Part of a small language model's weights: biases.
Each number is 128 + 24 x the weight over its row's rms, rounded and kept within 0 to 255. Layers, rows and columns count from 0. Numbers have three digits each. The size before them is the row's rms in percent of the matrix's.

# down: layer 4 MLP down (transposed), 896x256, rms 0.0505, rows 818-870, columns 128-255
# up: layer 4 MLP up, 896x256, rms 0.0525, rows 819-870, columns 128-255
down818 083:165142133133156101144175088122115133100079106084127130093166112084124105134109085163149143176119141144141122122120122128131133150108151164114123142114122158131156161092137140138068144158133172098114116105127114153064151077086127159116117130139166129102125106150117166140141118120153120120116126124146149157107136130144062094141119153098077110159113096099132133120101110148111189126120
up819 102:101161141136143155081093147145131132131133138110130084108125108107088144125147131126126151122104124110126146116108196140100104112113099113142153129126173130155111098153069117084117136080163079117104146122197152085158025127116145167142056127137108117105147132104122144099125136111136148111182146135129133091125103112092131139163158119107093114102150150145120097141136122154119120120163
down819 108:134095068155138097137140156142168161156165078134133105134150155107125155127053122105152113105141119130098120109110131169134100155163115097140102116126128128120126109157132154130128144141177142096092109127159138118119161132110153131129160114096056161073162135126144146132119080143152130140139149117120119122091127139152142115125158113072103132144145138126104111157132133062175116114142
up820 095:107162180115117132134140175177143117128135111123141109146127081064123115157138133092111128130118147135111126133134102134080088129122116187131134103155168158137103090121140121081150171122119093150125067137134103168117106116115172138089153158172141140121096154152104133127127104105128106130114097143076162103109129125103102195142134138117188113173145124134136156132123162150140122138147
down820 093:167139138132152131145152127103097152154138133112109113097141177135140162093136116132148131130136101156070129177111118115122126117122140080190110140145131106115146122137135147156107105127173126153130161160154169122164128146129103127150186101123153153082133137141109124131122144111133174141163136101169111129092094142092130136115097172148136097126134147092149126084117146112140161103171
up821 100:144097073125134131113123087118156107101127104092138195107120104125144133126136118121145122148185121116157158120135117128123161130149138161133110148136106107118123142156139146204111132162107151136137156085142131095114153129139128136173120127163147106111114134126143159117111078114125109119125153160113108134141118098111106128180148125083122147131127108135136118125126143120165173124162
down821 107:124116106147121164150140103139122110106163119158180107155154133098111116151120160115148140135126144128133116113128156147159148124111165145140165153145140079068136153089167089127099129140107158155161149138150147124109168107167104119124128100129165150141120140110119120173131111143162138122098106115109120073160137123183075111156125148096104136140157153117107093150105155152118110099145
up822 098:170123135098099133127143131114112174079089093112088135115136113135108111137099145089107139088119161141098100078171180131147125146128118146119174136116164146119130148100140134140138105111159106083102107097150122131126092141095155146135150099167123133083169151105146129143129113127101131128140140124099146098145133114065133158139068133140136129153136153145112141128109105160098113170144
down822 097:118130116115147136128116103104136120145155133115111128101121160149138151100127138106119156125136170165092078161138148132121093112166103101101116106088148129143169130125135143143125121130142150124115135120115150104130169175111096112115106150075127103109103092119151161098160128131140148142184073102115111146123133159100091171147161140161173125112100127163124144107132168053141144137132
up823 094:111144154130103121150108141109095166133158149136086128151155100111072113135125154131125148096155134081133123136140127153166098138087104119094150118144139140157084133106160108152151117129123169067134129140111100137117127150121138095154154124108138158149142115110108134096103138120155149137163123148164085081123152096102136084126140160148097152137161144143137120120139172124135092091145
down823 076:110106198155142118153158113084139106091095134134114109173170126176136159149118095096133129160113132152137157127171095104142121150152152174072091130113139136132177132150133145159099154180163131131108107140134148156109143078116114099108103129091170133173122095149133124124176146151153139137097108120099100145097123112121122124147112121108095129130098112071128131139079161118147152114101
up824 091:124131132109115120126115105142166146169127104128172125160131121151141124140150156146133142176177123142145100165100128171159172138102144129140141135140108130133120076114117164130142124145160124074126177097150095116125138126144151145172108136103140150153160141087155122124102097131111125120135130162156186130123054076153132094096151136145114125166128155154111099138126114164116128109138
down824 085:108108086084095150173136139183127113112130120152090114090113139137113130140098113166103102135138132122106123134145138084110113130114146110142145137126149109155147134127104109094123123098170172123153097147152124122122111123120163090134113132130108107123104172153124108177124129125117144101071119128116115124133179148110123130124122109086162146099103137136151150150109124114141147115136
up825 100:162166122166122119118193149104086065116120138113130115148095123135131161123091087088157090140106119149105141143148125095148142139122124133111144132103155117110140079140154171142107134114142113153158109158098128119097165132136101125083117152081090138114091135122161141159103119154106144097108081096113125110126145132100086133148123114112120133105162181123137156124130164123106163142138
down825 106:109112150148119108162126104148094153126127140098140119091123162113145138124121116133117121114140114152135129103126158131082128118130105113139144144130145120104130130146136118087161138116131100124116169106103114133074168115064129136179124147148123119084156084154121146095107132124103141133157136170154127160121155157087109116149082137128082190145114161173135137113156116136128093117114
up826 100:145122093127131151101104132139142157127127084140113129147093120130130149115118160151140147107125104174145134135111088145133118152158140124128144113143109099130084115143099186111139127154096150129133116121114132129123132172108119148109130140099147135166131140127152113069185157137100102138124153162133105112127082076161162133140139116115122138117075123106123136120171136134148153126146
down826 104:086120145109152131129163160123154088081173127106145097128140147169125132122077125084095107154169132123117138167160113086173123135143107107105137165118120137108123108171107121136127149132179102093118138137150135122159097151106145130136099111087121104104136083099112092164117082142114097150103136132145098084103146154183104121150129141137167106104145132152146136127124159111107127157156
up827 101:137148147144129103136142072075119115121107153137076097111124131140108161127131122120144144141157109130088123103152112121110173122136162131160093112166090176146135118116098140097140094180131157100144123148113099115150148089135131145120141139146059139168143144116104135146173117113091149101123093136133169139092144148130149114169120114107178103131123117084086140129120119116113118112114
down827 101:089123132097169104134130122161146148137118130116145149110128163197139147130108145112108112182174125118126182119156136097093092119115123158114132093137123140108130127122147144148141102141162132110098129150119144122139097134093146126132174137110188102091101142118146126139163122163102144115111076106170096104160116155133147137108107107144109134164095158165090104133128189153109141157155
up828 117:128118151099114148113162125119115158103120147110150141169136152168100082122114148168123178138163124144151142157107145129096125149151088111144124083119152124157106113147121096095115126139127123134117150081151093102155176125118199135081135113124147127118139142105131116163158089125136108116141111171121161150117126118114182163131103128126093113153118092126097159126155129134115150120148
down828 104:155117099174159152124141159130154145185131136174122125124129135102134126161169151132128076118099147137131137152129113151180119123095153107153095136110101122133126118132173193119155152163125069155121167163138100156137171127124075083131133117158132124109157108144144125069135133164134088110183131101174106134119141152124117109145150120118115121143116100100163120126073075112122087121117
up829 097:121107102135145100101145187118181152139144134148118103172144101154134112090165134149125158065114103160173072097126166134100112090118101122119184090143131098121087144104094116117139078103098165141139137158129124127129137164119128109132145151133197134146123138139130157127152115132123139093113158094151118120125128135145138095127158192112161124098147157139130150129121111181147140138147
down829 075:139105165163137103154120122069114100100082121159089148143151142091105145137105116116128142189144113129135132141124129114137130137170133170128131128128142144113172211134148165115081128143140193117147125104114149122147130129093118140110116100152121160108131099139114171083179150105133099136128165163128140109089114122137089129130150116128104108167097140091133137142113081126128099111148
up830 090:145121079080123114155126074121127146116125112101144122128101092124132088143106169132085138143112166154101100129107137117098146111131151148139108110126092172107129101149144125107155143094114134139101133171127144157176115104123133181137139134097143116131126115132143138136125195113093147152115139107125099111099157134097144135104117108125123087142037149131146122110135163123073100157107
down830 086:150127152132114132147153163121159122132129129127120157136131134062094096147133115115147100105129108093121130148186165090178151155124181083141122135135092105105125153128175129116090092155147137133135126154129102131104138094133129073161113122107167110151133122146139065138093138108155074135122123115114141088104142120195114141137124157156136134139117110150097117151116126137142155133146
up831 087:142125109110137123109145164146121133183138097142168134124105092141132119155171107115105082135138147128169114125126083122132182116143147142135147157115153111132087123134152095161117122161124121123124113167141118134127146113117140110119165112131131140086135124144120134118192109109112146151129181128110150111137111094144113137127124099135120096146122128132141104133106145141141147140158
down831 089:141118136154111115152105138117116130109129086140108171106150140146106159126144136124129118138146158089138109110130127151105172103136159119172109147147140173121212132142191093113099096140161098103108153124086127107095174130111134131123165133122173115104148100101098131139151142101172115152131098136132157107139133110119101124143143160124138108142144101062086121111134110142116139111130
up832 112:111137186157121121130122144132130134151143136099110132127094166152145160133081087150102107145141128137148157076165160128136083107138151076113096129145118132135085162121173179107140108147175109167088124116138141146136202150137144161151130105145129123082099138102090136140144111102113113105132115130115116098113120135148158159109119087138102126115138116143082112138166094148173158142116
down832 117:151140142153163121130177102142122171120108090120136122136132075115121103112106130130098104136131115134066084129128172139144150155125146085139095152134107129159129138135169139141166170131117132113149107075146133087149154157082146120083166156132143109139157116151131156103140096111136085125129090175119090111112180157075157141113098131091109115125110109122149165134134093117140140126112
up833 093:114145103099084179130177164132094103159106108125095144095118170145138142127142136107088177159110149147139160100127110134119110153149139147128130088130147114108120182157110142148175106133091146096079151147104125164118104148114106164101142138090159099138106154115136114131156165100105141111127122163161125127138116127166121119139157139098123135140109127127162110145159112145150157102132
down833 096:131129088159117123169135094135138105128083142121135147124117136126109110145084113096098116171146099133104138111169121117104145127125179116158134137095140118159129135105134159110117158148095145104145074141140121118118128132141185135177153107133175119125135129121136167153141139141111158139124174098179100114132150166124104090136135127085119141082131112107089088146146131114103139097131
up834 097:124159088082107131118127144131062147087108126124144162123118134093124160114140148120149101139124168142131134107162129106140121139175086115126138150128087119172120120144122147152075101148155145145163122111098130171103122124155126116138138141120093133088128141158147157120157139101118112175119139119117116157143138130140119140134149150131156082126093135134144145121147109158134153146151
down834 092:116109104143089120160138127155084136112125119120092123114148105134156138105115107173166102113124111105156124129150125145094106076151147097142174101153136141134102121126096131115130120107159105176116121185115126123138135141154101174101144108120119144178139119094153162104133105146116107126084163131129131124116117084138138130117120134137143155148148122143131088080146142062150121131096
up835 104:156116119113139098111127162177149127113133134111120129134140115103097104138125138134138147126101136143129132181163148174109156118128122180141110183125111093097139134153123160133135160140130108128144111176114120149160128128127123120120111114139144144128111145108152101140110146157088155125122108120131080109082114140099110139159120125091148160087116116167162169155103133108136094092123
down835 103:143136077122180132103151125147119156127117138112071146114126114153090111072158166135143136059115161096137121137129167152128133106116095075134091139136136160151175104137151140139095132114111168168115122155113132074103123125148123141131091124121130103141106152103168142193163109119115114120119102130123120112171127125124159116101115119103131128112105119115147119116124145127147101147175
up836 099:066158116128155139128126123138135113143137145115143162162138124109148152106102171159133104123071090123122105130126103081169132148090139110101125100127086161143164104129156169123104159145142118121139122140096140134182113128143138115094177108131151142120146130144090132110147123143107127134122134125134125113121143148150102064137116088157147125093124129125116157165150106105125108133183
down836 096:134147148151128120144144137122135167157110088117116127167160113136107098119172134143179130146131166110128145102114143117107153146114130152110098120122118120121113140146166130140118124111177087162176124118105098145139098084126130151103113175137186145177143130137081158146133102138104081119095127089122139103113148108130135175125120119169128165171124153134143095108153118122124121115104
up837 093:106137093086088136196073147096102116124143088106147138118109065155111124129139143145103084108169087137116118141119117129118145140094124126104104064118166122139076155121150105110120104162127137100121101135126145098093109135117131140106144121162144112096144131174076097142106113154146118141148119126131091116122131098098132123102113135138137149146140120138142103129165147140177140102155
down837 081:164157164140099158188143119098112085147111158181094098113131139118137135145109129164106110151157141111122198184136133085105144168109129139130110109111095170115142197146142147132086155160104076141112113119117119146101104091145099122135170113089133149112101081128122140120136164151131077185129141151132154100121141159143145130107146140132114148148112121103132152106128125137138140137150
up838 106:080155101143106103110141177179132108165150130065131120138149091116148139158133136135122087135165098116140149155168173182142102130118112102124107143138132156162135106106139155137092119170112189133133128130138137152093112137136163094142144134133111119137111141093133167136166147135123171114153123110096103069137129123133172141161107113139108121145119094124131098128113135108139129090167
down838 104:157118124149096106111114157079111117146153144122103100138115126140162106141180143079160148128131150120157087146128161130120096101160173114121143163109091143119134131163162104167115101163127087126122140106179131126106152141128120109116084138083140145101156116132104151178155107110138150093130148086136136149147100131169102144113148150140111124137104142084175127131144125131108126118134
up839 106:131135173126144131137133139132133127162169125148182096087107156110148119158155128104149150173139126134106122134079141132111117103105137116117112113151120124141096209122176158129140130159112137119118131085144120131119161138145124142128118150123129114141123132108120154124126111124163086136203146148144119145110138204161172147129143104115126086120110118111154119111141182146110143157137
down839 107:091150139096102140110164139076116108138111140136123187134122131090093117096089116105164142128087145099165144139114149122155121123124124127107129142154142105118116100108145125159146103143117120102133097149096132107105144143144127149131132145146153119139119136129144142150156093128131121142088070105136160116144132158145149092164130091155129128138134121127126129139159114164169134157181
up840 102:122096076147141130134157146131127129145104112105127136126152120101102164161138123137135118150120134067134164181131116129098109123136149143153106138106127108113142139153115132109125118115104106153078125142141159155111138124123105118126121080151156072148154126108143155117138141177109124141134113148109132123176119164105117084132144112074106128136130111154169134098134108094081133149110
down840 100:132120177090114138114151128136122129119134063079160166123131076125111110119120116131129158101135120134115182122080148131155125142129105144131172141112088106095146115088137116133107116077121152130167148120118129147110128127178108097144127147140118129155131141150092173125089129121130160120113107148132144111098103073126134164154090124091116168165158152074093166179115123138103154098110
up841 089:090079106148080125103141113133141084096133154100112162145123116143129128119124135134099137148104103118134125154101155128139137144100111137096112106148089126127162166178116082120105095160158154120136132129131139161150105146130087119124122147107136158187136136099146151149133141112142137141144135146106116137156112135086122122118132106158140100130124141131151148097167137113111163071136
down841 108:181100140140087137179169157110079112140128107102107131115127163131118135148124051129113100144126105129160171149114175123142129150137157131122129108136135113108159133142117101112100101112154121154134156131127111151154133180109076161111123154164154131203128123126134087133111126136160108152152151185118070092116131119104135100138111174124176120152108127114096161151126126078147131119117
up842 100:119151113132125130113090163099158110123141133092153133123143196115119138151106134101109087128114140107142135139116111158143130110122094125108095141149110166113132116119149154140141140130086087096126135136111126126126154162158113139154113134108136116080164159182138156127150139087127105111102097148108165132090162131118139099099124127132146110096108154136124111159153150141113158106084
down842 103:083130117120107107118144145151132132113132165119112113115122092086099151153156130109122105137149105166151115141099164140168144117179155113106159126101176132101150158125127125153109097154135124137112168100140175081149136123132126176175142130146141138148170117124085167118105116148132150175137124146109137151057163139097138136093112163104091133155097126124118142119111145175117124120129
up843 100:107122121111096080111128129168159105156126116101167161140125148150144084145133115116106151117174149121174124138110125118137134143180163107089086112113094156139117088179112147158160113129124127214146125117146132132131098147136117144119138131108136183119114132121147089127099121164141148111130127113097143144132164143117122139117141096137141141165095110125128156108116109134097136120181
down843 103:120133145076148161111109083137094152102126202144142119113118116181127146176165127129114125115150138097134130103150153120134134107107110132138174181143080113163101085123131148164111102105115126131179086103153127089083102136152133128173147166141129128107130089153154133097100122121167102169147109114139151165136107108148120104140128098130156091124098165119161127130128153149133124151062
up844 093:122129124113174149110147115149148093131079114176145109145126119147097151136139115106181160154141118162174103105136134129140154156112156139152101124152135097140146163142158127130173081123171109118137164127159114129078126163126114107123158092149121135111156127110083166131113116156151132147136106127149155087146114140124133130176091160107147127108153118124170120097101142152135081147124
down844 101:122142154164135120101133130119108119091145118154098145126131113114169126155167152178120121118064130130128182080109117130097133135113139088119124166128133117126125129096119153138144160123127152123077122113129086127122140184145133140138135159133116091161060129096146078130127141093126134122099157150132145157106119142163109097042144071149161115151121171156125126136107136128151097130191
up845 114:145163131156171114147088117142131161118164126156098171141134132137121111082131153088124090110160141133171124123095146108149124128105105103116079148099117116177136126148137113123119114156130142135125126163139102159160157123152169190119129148156075145054123090120169165123130151160106173129125146138105143161157098120116134128141125177106091116129143130131148136098170071115127118119128
down845 109:089120093096165103139127087108120152155129123112114120157145104171115126131109120153117120124127105138114140168129143148158138120231141112140116112140136164139138107150138125144130159096114115170106093113100142113136137123100112116109095168143146102183152090184132127116114077108115127131126131136142156165154172114126115127109147177166134137134109145069132149104151120115117152162072
up846 101:126097150135134197112141147131117092134136119153148131094146064179163115109119114102122109134109142164087139112113177145108114141139104127122107144125154151129111131116133132156128168150164146143127119128150096111101167121099127119077113147105126101115118161134115141139101168119161099147117130155128127128107077142125130162125204115157120132111099158128143098127123137145120095118162
down846 099:113133088143123121117122133105150080111093131146097164140133128135141157126139176137144123103117126149137141129135163155127180150112129158141103072103141124142168050126138153142150118154138128140095145090132114127147126152127126134171106165152129128139133124102100177119134116114104137142147122124096096155102122103109188099109110114134139169104130112113124084116131106095157103100130
up847 099:122131089118130180119167110157117137093125106155107129133094139099141101145140145147096112088112137099111140119135130133106127109088108151121163114140140155135117160129117131113127163131139135106116159161129116154110073129141097112116096127160143136101147154108147119127126129149126122101176138156119092128092109145144137114158138122123149091111176165136127130135135127106127161123149
down847 104:186102119153097154103082181100154135120150097135133119123136115117113142079108143138136098112139130186134078158119087140163129120135155131155186136111110091158119097114119128122163105103149140142160156118151115152159106145125088152096172104123112094139110121116129153113125110120133127153125123122102110092093128123145145137103171156083154114146124137108144111135107129117114135162132
up848 098:121134158139135136144133147146123148119164128090074163133099126072093091146079137133144109157101116179149095148140106155099084117106127135128101117100137157159122161163140078129142116090082146116141148147145140131120099141155120096147128124131085158111136162102115136087114150115148139122141071130164166131120134096123100119108131137117141114147141172124181167121167133166116171139119
down848 098:087111084143149146118088115163140118117121125146178169124115135117130095158152107104156152122114139141145136142124113118130120102137112119125128078108158145150138157081162131122099119150114104130097150122083126121112130098134129099125159110136131091170123107079120147116158140176109136135121142155152088157158141117117121144091112143106120137123106161152121113120130146075192167143152
up849 099:146145145124086142119141123143120075124150177104157137134148139073130124129155106112146109160094129142158128109147119171092146160145139117102163098135138099143085129098080124122097160122080108104161114126128050170136152148141130193092105160089088156117164154099130152129120140094093122088118130160119134129115127140126159134128127156102129141173164116118205156133133134137108163106127
down849 097:110124131129138135149134130136142149132125101128146123131137122180104148128153149124154126099111178126096127122127133131105101121105144157106108130166130135107157039162157153122129086163111111161136137134100173130124138084115138130146108096138137123107144091111089097115121122136149136135100110101126144086125106081129125085173120128128152122069155166136121083127161130103142110127166
up850 116:109098142149131085108129133147146149111134143139122134145211142083151135140123098087118165148099109124161115105164171157135162154119136159143129093110150105144148148117116137111119099176144117141070127110134147137117121114136138101136187125122167108116126132112131164134149147113096146173168114145093160146121115170123142106128108161142105112175103131117158116141120148128096122125136
down850 115:161125106118145130103205139101115127120157115085080101146181126101160123129103160130104140141140121105181163128156126113138138108124143128135103122137107123145217142139138093166124118151114153105120114120144109136108161128134116145162169132117141118136108102139123138134135084137128141132135123087177173113112121101154061143113151154122111114110137136116133126119127136094118104124115
up851 101:146133086146115158145116138101167192143110143139098079173128110155166143072127133173162121167116138120155155170115177148114123178177125110139128076142123117186110117098155127124154131129151127149124113099141116104136121134138123126140107139117116111145128148110124159069135146147108134110131125094162128136128123125142128112129153145146116120107121110134161146126091118079139145139129
down851 096:108134164130131114136084120126130122131107108152125139123139135085122204127148102117116134121119147126115128154129126143168080132127095129116125152149166104112090159055152135113160142149090118113143064123183128140137077082151139134155117101136134118157135121116159153118094118102135101116158112121141158152121145105105188177140152103123135109102121111163113134149093132118129107124125
up852 090:107078137089154110121087150162127168139117124119157129087115122131102110169183089137117144133152074107131114159126128147117117100106136117135130135131072104154135125147117151105095134092101101156091098129124109140116138131138181170130119157092131121132140118103121167136155088166175119135133114092113135119112100136119093118120155119130181113159111102174139132151103170095152065133171
down852 074:117127132151113110179128095125135104108119161134120148168162137179080128118096116134135133137104115145129119120113068134148114166123147153104118135158127128132198208115157107133129154150128132114114113140103118114108112106119080133120133097124131162160116104153146110105104138115089132142131126154113129141116151162135144112143112127125108116129141103094096125117097117152105132145145
up853 097:108129130115138133076138111127088153107119162122114122109135112141138124151152089171119094153126129127124107147178170106158138125064102131143094138108107109164154164130127105105191154149089139139116174129121131148133108145109118112109140131155131105101122139163138162111138109104119113164119103140140158121118133125147133115123101179124155119115115130109190102124127173128172145104131
down853 093:134153138114176156136148119155079102087115116105150098138134144155124085084070131114163153148174128148169149098147161148068184146148156118112147127157138120130096142106125099141137099123157148112120138153159149149138090133103126141097131117085156101108118119103118070161072094112125114105136128129118125113126132130105119128164136121129115097121133112109120161167126179101118129135109
up854 113:196120111142101127118143140133118124090126121128156133117119112123135129115156132118143152115184122144123110131147119150134101144145110084119151143124109091132155126150126127125093114126119179116122135127143131088143088095168098118123136143139135158133133145130175136142119120143121076130116169147106121105160158154136132133187131161146128121133138121121179125149133182139209134094158
down854 123:133170139130092136115154171151129113149125132137118108136092121145129089112133137114135108115125130152124132124121121114114173143101110094099114191132086060098105134159114138120140107137119115137156156122125104137138086111143168146103118163146179103152142101051148132134118121173169128142155168152120148114084111155192160139172123131137148112154100152133175154142102117119142130119158
up855 103:143127147112118111143090129152109166126124098098138148128103152111114163167105152099163138131141104127103139110126066089116089143095121080139099119120150094148115176161124094105174146134152140124167104129149114133155088115116146123114108170095141098063152165171165088103126132114128104128126105138096130176112122139113119110152177097106106122147136127165101119110132096131112133094119
down855 108:171128148113134128124083125165107149128138143077105166095164140126121108140105126100138132114115133139146097137102124148121116114090119092130126108108161184135089149126072084106102093106101077176100106091144142154111128087090131130154090134130127131122146171169094159155166104143104102161129152127121127131120154101145124138121130139148146116099095137123159120140164136113135117127131
up856 110:109158106123119141155099141131178113143155120131125096146135098120115123115139096086152153159111145108107102133138131071108150144158089137102110133150079100154111122109137166140122133106125098122145168140138101165132130143143104131088143158138154132129153140129132139122136128140148106110115150156139142147144115138119155149150100120123131134121182116122074127173084134136163127137137
down856 108:109126148163157170142133122167123163121122133154116144084173118134121129154130120125153115093110102081151136105104116128138068116111177134156095087125125122111140133113152111121100129147128135088101121146140123104125122125124147112094125123151125159158123128117091143153117106210101115141101127154116082117114167098129159178145129142157131119127122142134157092172152098108135081101128
up857 105:107177148123117149121133166155139130148144111127128118099082086105124117107118119117099151136167146146126143141163119136130158123118125107147110138144121103146142130164162140124166121165144119119114088128150174113131140147112119117137129125156129188138105099137155135098138122101132135133091121102142141150145127133089098135144112151091098099110139104155120141134138128121064166142173
down857 107:128135117135109129132094131141113116082107089139108138109153108089093154108142141165114124124183125140116121151108128132137124109117144118091152122081119105142107127093148134154139111178135157141124154107107170121143109122144144142102122129144129087097123141073122134121157083085144127112109147141201131138115119133128099099124146100135105176109073091111126127133144111083125177127161
up858 095:164123127138146140127147102147159133116119097063115146155109108132144092131146145130146151125161144136146154161114127139127153148114116095157109140133148101189098146124092128163177119084123138152125181149133139108195146173113106129132131157125128142138146106147103138149114082121148123136131163137088167097090147131132150156183166184147137131120116172108134142151081094131125129116150
down858 092:112122124162163169132106125100123119086085141085153145122076116171126108120120128149170155184109113123168130133143106167179100164114129147094103124167120146111171124137144144139124142112178113156139095119145112114133165115136149098151114149151106101134129130074126142129163127176092127125114152109130116108143158147135115118157111153159138111107124141161142107125131151153094161147150
up859 092:136148158143064146116120156119127110139103177142150140145121145126094141076103147155111112150119111144095131130095117120124126159141164144115135136105118136120166081115104136166110122116124106100141124151141141098124095131124132108124170154141148109124130127102095153104097159151148123108143114101147094151121105129152107101143084168150127102104120089129138122142119124136090141129140
down859 093:102156126181119113094157094148132147131144105112162104108126128122180127142133114153165127096132152104125152130141152141120114155158104192174097090132166112116132159106144117065167170122161106124124128138099161139099121071090156160123134144147148119145109157100118103169163121111163147134096146146152137150123134175114124030135161114120100131165124147147151123115150102124104100118137
up860 102:154158153137125130153134131144118103127122156119126164151134103085077194113164150163116186149099138155121154148143142128081135144111139090176113106078183124132133155147132109087122081156133105140099161133136101147115149111142153138112130102099093153086137148117132140171137132145160141133141113141192136101104141055093112130154174153095126120132119114142160148124084126142088112147137
down860 099:137112117145148123124132144134117106128128136128147099069121098140172092107154107117188118103117115123111109114136091101177138122159107124112119118140141119118137109163126140131127163130053156176142110124139112156072133144131175120131142112104142122184161075110123134127118153140188084064156106140129176137145112151170129126142160106145133141139145108160122115165128122164175135126101
up861 097:091148123162117121110142138081109134120106146104127088088114134096105194104137117122094119083116115110163132126122112081143159141141093153125151120141131111119125149144149125156130128145120174105100141168155128090130109119171157137074119103142135126073121122105133129060143112124114126136110126129134148137155122137134153148094079128132135092118131111168128129105143169127119139122113
down861 099:115131079105119117143136104117131143167126132142122126135107083143175128130131173107152127161122139119127112125200144151127139134111144150115122120141127080134097096151133148097142164122089129159149062121103136164137150161070135107155165126109155150138146122129131128171122123105123160141133126123139114127079112075111139099117141142127114113139160112124188108135090116140161153125149
up862 101:136109111110096120116143168144090095129134126115136148159148153124123096116089105172101119138102108117116098149132148154158110121148154144127169155151139138100126126123139139153116106133144161122126161110136138104093154131135128109115112140109155153126125126124079133089136167124119154140156120150121156096152136126163096113153100109157131140111146123117103129156124114114128066131145
down862 097:111120135148116140086143138145154158094150128123156119158158142168103129111083124136140085110194143103119095088156110118130119095170131114084126151107157168115091147096132162144156134126090127097111125116176147103162113080114120167149092099091149125115111116153132066112099178121121115155147127157175140147168116133117135143161143117162147129111132126166159150136192082124116142115123
up863 103:148115159144123115161178144156148124120156127105124143126152131153132134146104075146117114115119130133102124119148113137107138145109149144099101149143100087083128119112115128092135115138149144125080118131173105098165131089126112105106150086144174129135109143122161142073110168134109106115120160085147126125099106131101130116104117183120099127087109112155103146143149097136128103106095
down863 103:141130100124112112137092133072106160127119109155103147173154128163099114159144112129108126140113115126117163160110118115115099138140138142151122135103148130135097080115143142124162120142107097111121110151123122153118132122127130089080123169119097152122098111087117118136159102167165165121104128126125106113140134089149137125153170114156127107115141086124116126134113138132117151152137
up864 099:106123127129132090180109163138101099118114119157134151096144117113120144125131119087120164112149116109126145102165139134156145092143128141108141097114133121143171124130180116139146140098135162147176169189128174152100122133081134116154095149115132147082131142142111170115140133134162118120125145116108141128105172148120142149149133136112124112105098106170147144114152160141120168124151
down864 093:143142145126134140119159144098119127126154117101116123166126133092152106175128105157139158105103138142080108153129106104129082137123127144109177148139099136130131082133100106124135127130126124115134135145128136144143071085104138130155108138097111109138093129158143126142092102127131136092112128110147132125093116139154144145052111110145155110151128113102105129145150151136117124092120
up865 117:082122140109129147152119173134089123157113106142120108158132154161101111180122099134118181161079110101199118165132121191138122163110116115162126165151164141134141146138119128139111152109130120108119135158141123117111107166127126119147109106107082148114127150133125151162101131096121105136082129106122125153124146127139081131136119158156125148136166142081105184093146156092152183130137
down865 120:074152121126116158104105134127104133195141108154105132146071154109121108166160160125137155126075138092150115145102161146140164148146115117098137148125142102159129150135103164121137140099122121095137102148128109111126141104101091124084073113065126148129164129141151137159125147129149100129090115153132113140130123128129107123099063165114143144161151165141119171144149151092123152128125
up866 095:130151134151139136160090137123166146115114119088115119118086118107118108130122111137102117169175116120109149141124105135129128094187093112104136149145142147135119151174136158118122092140128078123110115140157139123180121103153141169092102119089097111129075130132124101164156096152157088112139130138154124104117114129129117139166122093113139128111138105099168129154168133100130117169118
down866 092:119126127131108105146156133087124175163126166150116088141122113126133114134132106118125120151125138143180130121155122077100113108109140157161137164136070119150170203102126101129125183078128102101177144117139072102150112099146124161162150132123146162125130133120146162130122152120155125133102155134158113131149112134144131126081130114128069114175115147143087152123100116169113154089120
up867 105:136125121116185130131105142141138142112117142152137140162086162141108140122121182135142166133141138140112139105124096155153151050147101099133113084163153093129141145147114086109136150135140135140146124109156127175117084123151134138150077186102128095153102113139160111123143130123108100119116122160140148153108148177116093136142130101113089097142119131120116120164120128171131112110110
down867 101:151165103097134120138117114141144110064124097146135116155147107104149108123109144116134119129161120129168122120172148129112101135101087111100127110103089140142122138133110147167101159140127141128122152149094155108140122108175102158142122134117134124149100132162158178108117074162131109123145150094162101165128082120122105130157161117166135113126148114120100099156097119130122134119160
up868 101:127114074104176138114116135141130127101105118098063147134092144148114149161163109133161088092184092179156164116129135180116146169156169108136133120158129147150097147115114145145125125149133097126126130087138129146149134129132116113103161143129109150144139090137126124148136151148082109147122114148106134110149156136154118128132109138154149183104113100105095165137103136095142111156140
down868 098:148131123124193128109157114144135133076112153084105129097151122074085168132119154143114177125155121122112124160118126131120119145145142140158103120151121119148171136133100173145151116136147086125108145121109150134135140100139113146162105113157119114120094133112138122113120121103165131145120119079155154154131164183116116135152123138135135102131206175134162104119093135153096129098163
up869 122:150148114098131140104106142147103158149139149135153135099101156129144173140083133090114149123118151190117144161166123095128125135116106076123112148121143099136116130117100116125128154139136121113162075109097140136132120138125158112133107147109137123128092162169135127139137110106137105111110146134121142124112143155158091145130182100146100116097147128140142123096112133166183143082179
down869 115:161115117069136130103141159136123160126123129132163126124135158124087173151144091129103129109109183146088152124134135118070128101111120081097108114126119098150117161096121134113122195192172128144142076091134121120161124131092119105168095133142105110125118127163119117143147089104110125114180123149145128147111122121141107135099141054158150150110179110146147110132117127130160125115155
up870 095:122135135131143187182143141116130167134100125117157139116106108155127124114172155131110119156156136075106107140099134119086117121126095122137151143126119127145103091104123147145153117101130180106114102172120113136144111155125133165135098131145124066119123116132142111148074134129148145125163148144099123153105144122072119155128187161111117102130139159120163149135120162109133152093095
down870 082:122112159162147119157174120081097082085122123131133150141083139117112121161114144097138127130155179137133160128156089116149163133156151136113064163157120147125153143125149137114089065130108128155164152079118111117104146138104074127145139134109135162121107142135170131098150106114125115143151156136127128134134085127163110147104109154155138128115105102092110112102107135150121172183174